From a checkpoint of a small transformer trained on Wikipedia: MLP 768 GELU, a variant of Muon for these matrices.
Each number is 500 + 50 x the weight over the matrix's rms, rounded and kept within 0 to 999. Layers, rows and columns count from 0. Numbers have three digits each.

# down: layer 4 MLP down (transposed), 768x192, rms 0.179, rows 628-756, columns 96-143
# up: layer 4 MLP up, 768x192, rms 0.179, rows 629-756, columns 96-143
down628:451483530532503471468453530502561495428549526542541521490489453560562476516497471443539507558475468515527455495481389460502417515524467566542442
up629:458546590498537581433487517555477506555525505493455455535498357551443574526475543514457513528517478480438435489440420509493555508510519582514398
down629:525523514539488470552499426462587459492519438532516582436483474474443440417489427432528543569517539473485532506528488432591536471419469435446520
up630:483464475541508492545530401565511534453524462460493555521414587492452506486473494421547562445486527476543519500546448522477528562380504547443485
down630:535528551540456459489526519477458477499538562540496438555508491503421486494506498520510514491438549587498546535506428501488470535532434529498496
up631:484540539462456524476542522521592411487441514507566378483511521478531558540462499452556515490578453437560555438481490579525573529544477582429547
down631:471507575489524464523530382483475429527514452484494496511527555550553568592399546533493452494530517468539480538506546528512522481547489447540439
up632:475454504478506542496416509564615540516492472418528548465520400524471537509447490591449539373526433540477413520469492466543450455536499465580476
down632:520513473568516451513524476508532532462533419444459453555481467528491474551454511455646453612472529463486487516457442429560489526510509479522508
up633:472518545516454511432524527614487512541494567529448579461500551414524447565411556463479617514486439477457414602471557544457527502448560460540508
down633:455449496445535500489532572489444479440473472514542564471463493533448500514476472412493475598587547454519526584484533428484503507446525500494340
up634:464559526513528513545497533491485473530475447530497453597512518430418416477478597671462499506456462578539504538568622420455492556356523532521558
down634:536566483512500468492458384501405482535550392578629561540575537524558511569555631546507355515549566507509494488533510512441565534523466549526544
up635:402531549472584450506465489505553573429410483546422382502508495494450495492483440486528493466434535468449511588543455455451462544491479442483475
down635:583378548486424526515503514545510505579457513552502443564458476537479423438536517469502517479615500423439550505463552518522395444450456527465469
up636:531548518488417502483425573476550591567502454535602503505518483468528510433400475420525509544445481433537518527544438499480490515510412474563520
down636:437515539525502560430515445447586493499482492537507446528578460508486510541470520565477492528555462493501532479450430421558531524438506547523508
up637:406506454557533515517504509562438458578525535422558526480470507472505414572491495569561507430481464517543557504509482470498483483541583468493487
down637:537469490421380433457460572477534518399535512502472446534467476466371520463467509559488548449498525424476458480489509601504439491542434453550534
up638:438492468511474518494550556493518589542444379490502482567505560407508586441636450499527515489531500504510462578508502462512463488487583494540454
down638:586453515554468470481479403497468481503484543506490456513541565506447445396546486524444527544474494512489522451446473428488489465517478571512615
up639:565548520493555447462530577498504476490417411539495473524395473509470552468541473466509468461498377442400414508410538498523457474489535582483487
down639:485473522506607452522541485522495588442493561465455516550537522489517444500399514479520429566525459502481449523452519448411563514488489551432456
up640:624573476486577545567516462340456474607529541516392417494470475400507535527422493529425488543493469534461488480514446489473529459530456488417446
down640:591451449449516483435562567444486512493491419608503490532549479488566454537550474580517516509500506519527480453449561407534468470468416493474534
up641:529495507556481550477419492524458452422447450507431457449537467566523652442533483462471566473517465548489542562462560578470452521499494523574483
down641:501490512395465591552398529501572496491611531540505440471484453420524518517487533412454546421514488566455423581531504548434505537552562572417372
up642:362587379552493422499521462532537529477427427456525492545474509374540579505476561475541448484490442480548454453496541475531553499509498535470556
down642:483443547425426481535540499492457486514495434533479521509534524510545527458390515465590584497490535546383616516577463452503566499539558571525481
up643:487595482443508458404604522498451556510477530497504524475507442489462420516442539475557419463520554632508499459420549528435346455413438489500538
down643:553497531492456402496590564559533612519462579487407519415517523451447489472573541460490517465428572592415556555541536617430440514424532559475537
up644:621470495578635485489488508542497389408533584502514501383505544517527467488518502529566539534444544463413547500589421549562544539465559430568564
down644:577435482513548502473406414431412408521541494577491359478584475509527499518493563518489511481597483443497540544539491589487537499441578534545493
up645:423494470470452464527474515486462549496533510507472535524482492510484542503575551441486451452497528467531450509524522534435526417539466464500487
down645:555500518504502481473464488524566474503457472526619492472458490545553530479466429530440503606496531485460499523414461501586489501510448523466531
up646:494502509571448490470511470503517426551509572439538570529430541506515489514508532508514442428472410464487536502454396514515516562440533646455465
down646:481476519557525437444522554495482534462492556547412588474551522450472423582555514505498519456530504443598482556565405481489483536504418622518546
up647:455587480445502458598475431493500650494515559580527580614487520502497461471470458429519523418481486468530479513471426469497454528409544480488509
down647:512597517570462505492502448454532565646502546513531499491525460497444492448480528538469452543466468466415501520493506486465568482508529557531609
up648:561574559487616420504571569497463471401540501474522484474482521526456481472580537483539499370437487488343460524490485516519385448441503549541458
down648:505451565447510365494507423585488493516514453509533462419608403483527557524505569464466603448544665529450543431428497461486578544517446544362546
up649:474516477511504478472481521499499435504585454519371429405530504500509473502460587514535412477477445598552480400531565486531466449556560442524467
down649:548483540481490563457497464487482515537522451509607466419607473498564492472499514477553437538533667476548566493474466451565474442531506458546543
up650:582489546487498437423549538548490511415532598532543460455510504486465553471477552545435512524550491537463389397469524535405493553486475499544470
down650:560533444586466462533610463442541413477480441532583453492525498600543460555523435506559509424625455485498542498448526464564564496580521506474531
up651:421486474475466421553438483481487508491549555535495507394491537435609559434459560524498474603396510476521466429530505516595467623538525437583478
down651:483557504502501563445520530459545511413531431463605533529392552545436482543493578484491389537485506408504434467499547467467521422461507571534565
up652:542440464471474489527409442507523474533444531535500422493471457538472471472512521449430487528432497619436482463531428537523555462532523489458427
down652:587488577597478477509434516474634567526527477578551608484403550519481584493485561429465475469437594612463482465575511539387441575533532450422572
up653:505605513494475506554583564513439588439473569459496551444514443517494494424493379505537513548429487552519482545414496499520466526540531467488555
down653:467533391423439508533512461398446483462455533524639537485504583472479481514423578491482496535579483496468488551504438471460478531548544456489453
up654:577440475437474551445484532428428534555446591479474491544526476445490376522459473518487495454505523477453391512385615509480518528539472451550538
down654:488472513559606553516585471489521506483586475459447379531402578544620515539531498450510516494514445533524475500488506443401554464486506547475412
up655:483574473556484491462487527495439520504621547492477578476502514476402488580468514464543427514463520571479515447455546578431504415430515478484490
down655:532460456544472423506481545375524452469545521480479512518539438461547457521591578543534464383462567576508585492488486512524508447568530475554417
up656:533473540569430336553431480434468471480531520475457551444412484445478459481481470561533421480522554509578493466537506537483483528523481495482509
down656:457549517449565505517560467523440451467502471517550611546452519604546505583524487468522519483568488507463446480451494497482425501438457486587536
up657:480578484459472497518513587407515502537460549521516423511548533503452518475515379549407576509554547586536583510495527498480507488486470475412567
down657:486472532553514558545434535427617546488512493496500469459435507561495530449527439522439522533541476514528393527492495493549423398366522518486500
up658:429539464537383479510502542424397518520515540490450464520549557472511570602462574539495578482517448479536552525498522549476478450562466479497515
down658:486532346516552456514513622440612541511525540491475550485441542610504525371612451516485587523547503574453431442450491490484462506509471479433500
up659:556528400435511521519479511507436497426410601469543555433490516486457552504543484525498464546481560546516428533537557510470436511501546581487464
down659:507560588523554547478494511523476449560619472473432550449576463484507447488559509458540520489422481480468546486442495481513470483512518501565517
up660:494578459498515528519402461447501495560459483497539450444570480466474558468489527432463501588442525501467487431525469546523473445500475454497496
down660:581507558479537485539481410469486566522466495432493513592471464546454447577562430522534422466507413574506505479546391408488546431467452435409515
up661:495522514552471483524460449447413368500486496497487560532569601517541495526474516367386552387659554496565492547433552579454462625538443486514520
down661:513530506535486452478494557425350504507515481477539614437466543560496645562515485434404553483555548495570427504540541471354480449408453513508468
up662:551507515525521531539473498535493509460492479447523556556441483518442532528508479488466507482568498492472498468519488492463559505491550513485530
down662:487508475488504453541504536562529596424451478481501515529532437551598489385567510477619587487395493505472502544499491484477471494477567531449524
up663:558541485413483508536521446471499529525541569553505484610490527411565545420485597550495541433495515510517523498545487553412491600485541538491574
down663:459363573500441459531568579568487534526470474510509557523461574613512490549514403484541515457483497510493518533465572504524516488498424525512500
up664:431447386535504492393466480456475527485442492486624506393536468497526421490518491498590517575429519491536455479496511457543546495506454491433504
down664:435514483455531450460510577397587508542460547492523428451444435568368488380530584534598557584503483513523531437628581511492518544431524457513600
up665:475503506488477420434592494479513479413559483450471574492434482525524469494574554568522425390493417546582450614517495523541549536545482523530469
down665:505540518417505527437543558460470478445589479521490520497460457542523451551490530523510507434532479507459404479488447506519528503527541457525427
up666:458479509516511545517586502561478482457521530472546490507512516516500526382571504593591428484487463538460511537460529531392455514591565501534506
down666:478537495542522506498486394511419483470481481540540563446423515524437537494375519567568453483516486472474564461538518406414499453522501491503428
up667:563498484496461424590522527471553443587498548511531495538472480475530525450548503542481438443486439540465459599445503530506498395500431534455513
down667:507586558624494611510574602548486535507521464477528526495413517447542524563483507447497545426533519416436483428488498443485582531455519516474496
up668:493385505498544534423482509501470477348427525455486463494480509485449495559428607518456512512433567555505487503547476611554462565598485455522420
down668:514572636508488512507450459466483600604443454461506516486528492440649533402471433447492510487496508479366553548545487506559502552436511479431536
up669:530512490504562413568461461443514509480565547390564541534411449435484477515544482502497462532504475527563547438442437515553572487454497530518468
down669:428499436521469503504591561526530539539471499447394466542463567497455501528481521502586537533435532514463452556498472522477459421565521531497486
up670:523476517524527469518463489555473419534522527513461452500507494515586522545551492604421474527466514565487472457502493518568580462459523585474409
down670:508456466535501518454463525529525467565466572467511507480484514555507362476580474511469521485458387576472556413522463494503524401532588440561520
up671:529501553510508464560495492533473498513486488614481565495503560428483584479524478492391534556436540539395433615523506472604460478576549527494399
down671:474515500575643600509550570528569456449643519546506547500517507496468594511450429522432571591456488570529392440525528492435523499635559374478499
up672:564476502507490496566561517615525456532544553461524477532523470531514473512451504473471537520492491466509452645553486515492511489499567413501443
down672:522552536575452521610453547511513447426500457464533541594456534478517413585432610486525454473537512450519513445583453494550514419408436414508398
up673:434519423477482515515521455466489477531448514503432510440416484523533489459435512482484454552508427526628501484455513515503457481485514523510505
down673:494549537495643466506508587461452461525560411528468509507531523448376515603462540446602594587451533492499516485554437483459511528450523336455491
up674:499513482460427507372538503472415537384451511476475490430498453343438574413540422485580386439466570499465462554449452454478515580619523558421456
down674:525577607483434492428586482495519513550522503529404481525513453552520479519422501556479561417419456515520521589557417567503513573630467598480506
up675:423497456492474573509492515530452495568508489521526480489485403434538444495545544489519512442431500546495550585512472487516506592537542564555497
down675:438435522497540514464486548524532498541507522480495492450485484549468466581570586485485468590510590490452559458563527433511554490527449508493452
up676:462586445495525517516566500487622465512457574561485425571465452424589530406544576502508493519566598561578497529523487385518412512434390455390654
down676:532556581478433492439502535471536516458455394500527521482566543457479467521410375549456526465452504470479528515524485529429413536512505518548544
up677:444474458447516509547491505522469504461465485510591569434608519415410388438524434494483430461508442489515490477519570368473485491504450344498543
down677:490548506538540551547532444531534507469546527487562580551478536473467490552596427447577552542507378396566493566526475390583514494500567544393498
up678:505472413442501480552402530448613577569507439575476555505543522479552456498437521526485452459588566497446368519461513547534447565447516462546483
down678:489476520528442430452407477548563585587506523594472549518464530486506510535524441460531477582526542515502517453674461463479561586519415585585429
up679:501460507435520516496546476480507447538507462556597508500521418523472494502554513487531440431474427459501552538490503547499549490567513518366487
down679:475496523535423460556437466428468529497507477541526533454507491546535474470449474531421568491506575412502484500507475514558504528487492570581527
up680:490561399557482482485438499539435486453447578537519448491486572473525552563471481496537530463382444550412478532456539464555544485483592494413433
down680:422424440453479433441492488417517480480564483468341519575565580558410566562507529490540476537509471554442487557536490608454494478459505450572523
up681:426494543476516455476508538537466418553558589510500464480459364523536464519550448550450486520447515522511546556501466452553523552619425523511503
down681:536459465441468508530537528477478522498413477530550565525538523504488440451526519499570457533501512475521430520432586546521479460400496453536489
up682:546533488513488519498443540530436553513524544538506499457519445495469497505510506578577485542428444523425503512534522495498497677467408596608498
down682:477506536508514468572528503494487573454501518499495487524521498488488552548518519550482522489475460434493461465442478475489375466508579497568578
up683:463432479474502560561436489510494560514428522490540574432484430438505453579479442447383425520482424471469510688513540545493505467546478452554537
down683:478449515509461450521471441476461504479571453619512524428464461523504499533531514538523467494541419524469526529499508438599616620545497424447443
up684:450568531643494383485418496427505463530536536450539420411579485574579449436470472495425603528509297530568396508487462496389388544478474522461528
down684:458392438446421496350448382457575455502516495560541394456612529540550534455521464486485601543458479430643490433481443453423446390424543556430499
up685:512531535546487416440476542558492447519524451506492524482491460489465505616479526545569539566484547508529415490505517484410478527435472501554531
down685:465485548485462463545515460554459541533540546524474391481492524476445448499468552385474470487475556508479558469529561451519478533519442579462501
up686:461495496568534448500552592539506457452593529521587494550466477555489545453564531538433452471533470510549477540490499461438517480457458529514494
down686:486529466528577565496517661443445487533612556478584480325560418442460559448538527541475423590481538477585497592412492487536590520465538454520526
up687:530527597528448429573492467596459510462564430508468439557509490505542457536599513458546431496516513543505402486522435496403496479551444414418456
down687:545443460530523587504478448584428477517472504415553547508503485558516473457528465454444409482560479475551490524539511508525456519498529448498455
up688:565597463513552492531602460446472475474571507457484448430495463462556533421407518540493440547545404467407400464518467610499526544542514448535474
down688:494521497533459431413479598502448606439477441522481456468528404517450525533461484474580383430459449500529447482577527468425523507495538488520458
up689:601546452546462522501532520590547489438478535527589481491582480444414440619445473483463582454506529558454486465571580496493508520536561381525470
down689:473462478575426497532547487401523583605504521429565432456475515489490506589544418505504473519497497549437479416524452547460575426501660423537509
up690:590477553554496550444459492436449503582416612522596587484481550380525445472464417491380620520503482483430416560499412502563478527532460498554468
down690:428536450496629502557466467558435482502562535517547496547488425556492514542535461509423363442534397514541504501541523476484624386466561505437499
up691:462519428562445547518452503508463441504519547490567471471542435489584540458575493516494570549541461478569520530490526490494497464530469443563541
down691:455480526462473497528549615416555556478470510520546541519499446552468447441391409475504520518434557540503557480491511397503513518542463557479499
up692:469502487512526373525526530512525525461381449476505523453548552549432530454524556515597467421467437480421500501469473424495549468514525533461494
down692:530536521508390461527436500458455432449444551530538530506583479441521531585506543463430511460549474482517482518476435442528565554459465491471514
up693:587463462533481534534492586501467563561510481543533444371480497482435500488475471504443541452533474434491527498444502488436518480589500548567529
down693:474649595532582500470455367490534468505511486517511516584553464464571475504557513506499521447445417566505438487463524531509562550497421576444454
up694:456604539466526581491524568464502547447519563580508525469541456438464475494448424472467483500515412533444471502474493484466495494499451519538560
down694:563465502503477524471514546496537526556486501500500441537422489530524454537516521520507551586490393522452447506607506491471548532543453517460409
up695:482510444451480535476499531531495501517452550495505469641382475521548538470485501490479558458508467466563481500411544425461500554487549495562503
down695:528452449359423593436502563505476488470576482622535471549456486503474489486432498457508562492424494636516504472550506504441450499530496551549449
up696:476503533556443554507444412472497512554581525487546494427451480428479488497459453478449565402526483544484428551522555591478529536558493481521509
down696:475525466557438434432451380526523553448498509487467512512590483597442499475443462446483581499521569509504577525496487516549539490458406443502549
up697:498549467593518529434498498545581514512473519508527522443405551433621499518452473411511450449480416534532469520478415398521484558378532503491487
down697:513430498510494528367542491511520520463570506491438523507540483446492466490527567581620583531516604487581506467429494483489525503552588517476419
up698:462500482581493494498449540538480492496491496479552494505428539514434505551446560517495532494510521546594573478504476540459411534524505563504598
down698:472511502429543568502519452554457521525501518539569539516491457509528531455572545496481557495468520520451503547418613548416455556406457528502483
up699:524510461633517431468525476514444529493450477599562471418484515517416514491513523484511471476598532516387450495481573570548579523525422481567604
down699:497424466574563515474556451526487511548541482433454491524491440466546539495551465565494477530563485508460488429435466581448515478495545501458541
up700:567524421467557491452508577469492450520391491552599519523511510378505475440521484564506534494477558512477564493495422567606470463520477509457498
down700:530429614533535438405432518501418522480456496532535482590548539495437550497460572576463430475470507512521479392579570476517478540558569452407557
up701:534455486377531484433374560518483561487466477585542515450499462487503504583467511518453459572486532515472452457499554540484485569588482501417465
down701:577459515430528496476486504451584476459417491581552488474447443482498484494506457452443474556487580435443427508520440468424512583471449454319482
up702:513468488474483409519473525518423552438494483505431473482509464431527382506517492546514560564471434497540594495475416463499499570503457560492423
down702:512560530524493517528493510451501498440485530402457433527516445501499464511475516399396504496504597541528550460502552458533459497540549524480606
up703:488505534383483495531480426508452520557504530586612508533502489454467486487539504497447353488456485520528542512522484510536494556536558446573544
down703:440481490511468390390498356534445512499486559588489455482555539533510535510510478522525448540493478568500530517475454483524470537538471555517565
up704:482491460495505427471463463531528511462417525545512458515539490538584529454552575455501519526526448519485440520475507532524418501549407623526441
down704:587528483502453461449499490514516589498526534523534489522467600434460595601488569472584487549584483438489523448524504565448499488548505498524512
up705:432572458540468461518570407553427558413502493522521480514512469491395529575603528541464554544449503426598478449497442564487485560499547526509481
down705:525510526552435506531434552568416505407459523499521426434456452405534463487390580455509609551459476533576472516513499532512433479539615447526457
up706:562505453518570404476467520502522467542499461537455433514547391517445573419435509517430461477479603551500533534495524441534493492552578549521455
down706:523510481569454526422441445622400515581502578526494474544536518523456434485528540505485589496508572411467484455523471545542614539503463506506488
up707:516501445548543498567577536530459432467546515468518535526424381444510493487537468547496533503502479545460539464543471488504471512480517563489422
down707:504494439456465455480495465473600493455482545487571544556520518491505502478522498487457520518490492441530481577553545526509533559518553550537505
up708:459575519541539575452512565553525456571510512403482480513486518470430437405516488516494370430474500477473511502531446598515480493436540519405520
down708:515492456385488584509485523541490409495481415519538566535498466604505469504482532461530428538392457466513503462544431420402471529478471569516531
up709:431532451487515524501489521453491455486494487457435455519409475506468453607572502471528478396533531529592486492425483486485438477508512459418592
down709:512473535496526549405506427481466557542543572536471560465570429517551490582453401570490442512481435497456487430463488539564405592458574443444557
up710:497560425550571469522508561539455505521458562521433431437426463559524500456455496521446496652502556559534431469505466488458529517517638488421410
down710:478538400535501532576495524574440538553568523567509564615453492396490429391510586477537424479572535489492449557506414493480621463545534348611535
up711:493463386522516548489465492567470544525535588531476507486595474408487559428516535515476575576451440416501491512575567520637477634510460504505467
down711:522492563496472520500414468528444530451581557466564481489540477526553506434447521539551488572394521556521526463549457586523439511543494507561550
up712:564453419505445585447479531469527453533382528567596486498428538500442513490473462487515538505441471518533545543439452551518492434512503493537526
down712:543534490531463540502450572579482593522506479497456524515615575535425480445534548559493467521552510499473447493626531456497465565499579530522518
up713:424530454449513487575534420519454481609548524497516496524483545471421534424580450587481375428498584546406505489482498492546416487515513502372545
down713:555481485450570471514507404505452446513488392412499436538442507530584481535492506575470491509540496501482545470438431502503520561538502507460597
up714:542537488565550492509530516547414465498527562524395521572536497475500521515502551577643474439498428504501523503461526407520449442441465451511500
down714:512519526472532517591482507548556424495587586543508505552517478514465468442539496522499488551565479575549445463499424495510498516513523515512488
up715:598541431498433543515591471482485489445456490532578508520459485450483466534560532384511549443406551438474514588538581521511484475545578586584531
down715:529497499484423509495514512546488405500497473559508550487525497522519515483489546469464570504479488510512474581482448610513538511490500477524512
up716:500543490447511436554570579529546518515495491441426576550459537579459496469532517510497508476529470506532558400523446507490568559485490542465537
down716:500383462486496451552628529509547467386534554546410450515525647493525540495409556512458525524469454474460521588566464611538533573434539564514447
up717:514542501476503519510463458488590554500597467509494476483581414430448569438503483552458411478543491407527550484447527552511577450514490576496605
down717:456555521490484459501415500485484504532415391498505570440544535477490439617561468587483509467584529486548551483500464479495505503548536517542464
up718:478481444441521508473475409452526521484441482412503520472512408485422617531396618487392464424528604528499452507467469534483541437481498609485477
down718:466582544501482513420536456543535504509404522421486405516622405476614494498449447547556541417586477446533478531579493486486525462437450465516431
up719:469462530401512540558569537476456515474495510510497464494422492590525487484558525516536401526502514465458525433485573519494454513559517405360486
down719:552434509453460544445459599524445487480490344458598469505459479554527437503529445536546597547602489514507557500590471493408519521510481430480491
up720:488519497485475498562592372486472399469538603493488456506565513395382484496546568516496464509548504568518577498453608468494498402508536517505557
down720:493607462528468514484412546477507552487476498478574472509511550565462428480506508516515530526474615553506491453520493489471445520505504505492472
up721:511542432539492415468545427441551567564412552564543460414444547471573516478527504518426530520402494507430490500493477524518551513482539482504516
down721:416474478578502669476505550377469501490538559447468419374455543452535544532486523475480485518463448533468541595528514539431523621579459444530447
up722:506511435605458460582513446526408546589409541481558518413523543450479517410419435528491479485520487614438542516537505505470464481521508509453579
down722:440540486404484548478597504555446532504460581502401519498439524454515458491523420469543532498514571402539503576548522539479570552476507364534451
up723:536495443476466447543491465517423512499443442554553490481478468488452603421490499509541496640540473509481462562547458559518638523560543478552452
down723:434458521421506519502532507477493572478599499453416425536523507471500529458492480537535494562516504517544541556669472522494517535479538583595451
up724:559526490523543495485488559487482575433501450489441558424511577420561411476461574494560494389414478521541476454578520466461474491537482549466548
down724:546551528464527522524501531492501503558500471460486412542525518484490536445467509509478549551503469477439541576457514547586536481524496522499485
up725:471532517451555559502493519478493496490403493464549543439514441509487406461530437463612547436482551571498493543530426481493568505545577566511491
down725:519468533451463513385589487483450441497524548376562493622538460426418492536462502455486465506540481485550487472490481458385559497468500517479510
up726:442501475604502441496492477542549549488418546527449509475493552453531526512513445451476478571507496542531475596536437507499514462461548435580497
down726:456463419502574440581608506519517609509526510423496506474444449482441477471540547460546468449436523483464467545479507418507508528483568568475509
up727:509580473524563543596443450448469559456513482514469465519496529488564562517515564543478586508468361504549482513558569509510604485517425450525480
down727:520464455540508453451532532556511451492496585431505407482531502551510537540443562508504459449499561479557528504540483499517480389510511499413549
up728:584458445472415528492465554464578567503458483558577484392481478433491487512599506490514542542560450571538329526472425531452478572477590541522558
down728:426502533441443575429631488496460494457421479478486501588490441554529475506499591546579499498406525460452502431557519502523481504543491528400514
up729:563443391537417472472554421487492456510537432536508471508502435550459508464518446470590538565520551594457378528498416517548482442516475472475470
down729:502500546489480455503553488501438502485568520472583583514444525544518534496550422525468525504485502525479444578553420418480586461437449479445453
up730:529470409535562519549433439476552578480488514382434446483532493532496549438451534555552523497576423536465454534615560448517394547509452449462505
down730:565460536459460430405486432481570615578501566482468382486478455493400521561493457531587474607444514501455598556462470481536385574583427579572557
up731:474463525457506599531470499477463479465488553506481516416494512424622523514432483551452417415549533529489517503585601447466517635504483460571567
down731:569506575496404514564494470471445517431424556538525520488386485484485499599481485454553535523479499467515468510475562521506509489498539464556514
up732:500526548532498409468394442545442436542520571516612484528461541536435585487531516538476586453465533535447526318444487506506497585490456537577510
down732:459451410504525469492485528465531478562516527521494413483467495524425543518479521537519606555478503500523557516421490431404483579571447580467554
up733:531562542488470528519483372483504545352451471562495544483504542527495488524502541492484535471540424558481455509465455439578496526544510462476511
down733:476437465555557380476561436525433550500434468410555545506595601583495443506508437526538444489495589469530523480472480516490534541466514514444518
up734:457528574465501418609546503486522510522527417577531525488400560555530420469617425528610448421446454427478572514570529508517468563536533402484489
down734:417504503433549382476476575610398502539547496553577550426464477493562544542517510529613463437583537502472448527578494491447617500478382552547509
up735:626590594557493460470544510556511471482376486503514478512527465486502501442526495490595547396449548439459493515573444577512488435498398627481448
down735:469435484525541428517466524458503477487587522491464546524547454517539488504552446497467447369482519532539479464533471558500551489566557505502514
up736:525535429472560523549434491627544528585382513513563517503527516469551519478499524401559474474556453472547536470562565535539520437447434534497498
down736:482471493526537500477496548461460471487549482510455513473539491469500539514499453518488542494575447576541467435523461499540425513573495424442483
up737:487520524541611555460476503472507529476568540515454590571513479423545463495485452464551498401591525443517446468479489505458419495513463572523558
down737:478512481407435546511532485494476571490528505548444500482503540550478472402564485524518517506587524480497496491524546456491545486476483530532481
up738:509466450451523444531569532613514533509430495496491513490442434506484513480444492541466369431577481453528511518473433460541595657598535451564525
down738:435427516434548522516505516521419524559486558621524516470541463488513410460444545537558474459412507417536517446473487471644498520536522469432532
up739:514472470492585498581490514445493503561521500609429469491572465490476551595536382427395459446508500441532496435490520448487521529396550513543578
down739:604449471508503485508489503476463495467445567492469460436528523534487422529530553502405472502539497461557550527467461485503410524555456502600429
up740:531632496555495534488466443544525449510552506518477570600470469518505590493499489435557563432509513512481459511454427562432469542541514461457468
down740:472639514514408534464615556476603476539567459466497547506511452538512464468599497466558484472511513462386493467514517469534506502480466523483446
up741:492493493595400409506580402502548477512551516507507510536487475508495575479526579504510440542468428465541474574536428474438530501506534490567601
down741:597493588539456506427496494461440384478463522538567401454430470505523472439564511560589457389497477509457480557521546509489521505586478513557478
up742:511541493451448551459444503556628483402530543537514478451395465497479478462497539457439433464489516490516523460473548507474554462530401494513531
down742:511464503489546560574507500452509504450540574516557475467582455488461463489512500456473459517538521451414541499613477531510475493501399467586461
up743:502568524483495511523500565496491578553535493546505440487493348538462524421546422552562466441480497535530472489361577458464487595577539511503448
down743:587470485515444501450594519451552543546529441518565511576507557578461478491494496557528448541557481532547461483443422455475525492376531458582546
up744:573424464495487475612356520567514501463551537429545497484504457549426495459426604529412522490519511450422494576550591549511457479460493434574552
down744:432559483506446568550512442432521526575547561465454433549494418470543555592474418421407443585484462560548471375598465487517515429485425491523444
up745:519496500486579414465510523476513559513516517545488555499526450486459486481481538526454538418442447481483498552455505482558505593571521505380437
down745:511517575496429555513547443490534457631477494517448471547519535536549577419568513544488463504467524496482614469526413535596482566516469528441541
up746:545523495476469595531476506525437585486541465558506478505535524497540521374454600500569663468445559542392552404500399499487492529507396411553502
down746:472475410520625480480462611457477505508498436472544500510491517527526484455455427518588519542572610431455447533516521513432472561524537521521547
up747:483474423527464509496441525480489569417507508498525562522500463479507502447513434589563550538618520505513477501507496448479559571538465514438450
down747:464484500466496561527470455552483565540554461563571516504587534619512513444526462501486567595537469430534433532472462464617475557431457530523538
up748:499516534559524549487421483567518541441429459497475471560507562505562401541458458483529551516547533480501487483489487489428372504544515528526481
down748:616435490469533478469546512455493530482475522482491505510472483463439522532527473459509526475515541502515484489513501576531531571525462475444549
up749:497545515565543487453505505500483478522524386526520475471446469499504475428512588429550464501464477529406568473488580504494502500424457525462442
down749:515537555594429502542488413542492511599450487541507562491544608522601429510508469425490415568503469505529548451386528418474505509546594402524493
up750:490562496571485465574494570505478489498485578583530538471442493445504531487559623617525530529470489551426517497495504449567488466497425483475461
down750:450446423533505512519538512487520473482476495469518602452482437482593512512538411455492492433492552515537532499583411529500570441588584515468508
up751:479550440416537561557468460397516573396487560400538574406482527444483537517528467568514570477562533421463492427517432531517513484555511521446592
down751:534481526502443584465508483499413467496454544576551527503466514514435527387536480463491636613442468379487608575469458542465501498463476489557528
up752:432534536498466525470504478585461513552498488554440514416529517542485454508504537573555515388540488417423381543452523428489526490576431524509505
down752:478529492490416515448437662559664557395436545431494438541494509504459464376469552499450535404518470535516532449465580520552520502636526351395532
up753:517577494470424558495607473507515538458467394547425451469430526478568522454616577593518519457401385549499526430541451423466439475476511492487479
down753:545459517458463474546467481453477452555541488508528541473515507513574488517534457499475550456523475523529527488538540502498483422546449553480551
up754:440477487520492455452475563486600500528530478522539424529485519533454509472562581497509496479395422488463453490500497571528507442513443523488506
down754:491511425465507483546418465566491473472497548532521583475492501514532545572422494485573449552522552478527512474563417473447495469505477449504491
up755:497579448521456569433415546479480580472437484559441491470513454510601500525483490559537506522525530402569579550525526503499548505468444543471515
down755:494430502430569565381544587458539535562489562432449502515483444481473502532493501361522571418494621530528501491552458551527545563517577462486546
up756:471523533576443548562448567573463502491517529384575428453452535453509477463495422489645402473455556491505533521492592596480478460458549548508479
down756:537531612470496579582560369540515490469475512482509564469450552517466520530466550621428571504483440473456487491460492455516587561568534584491464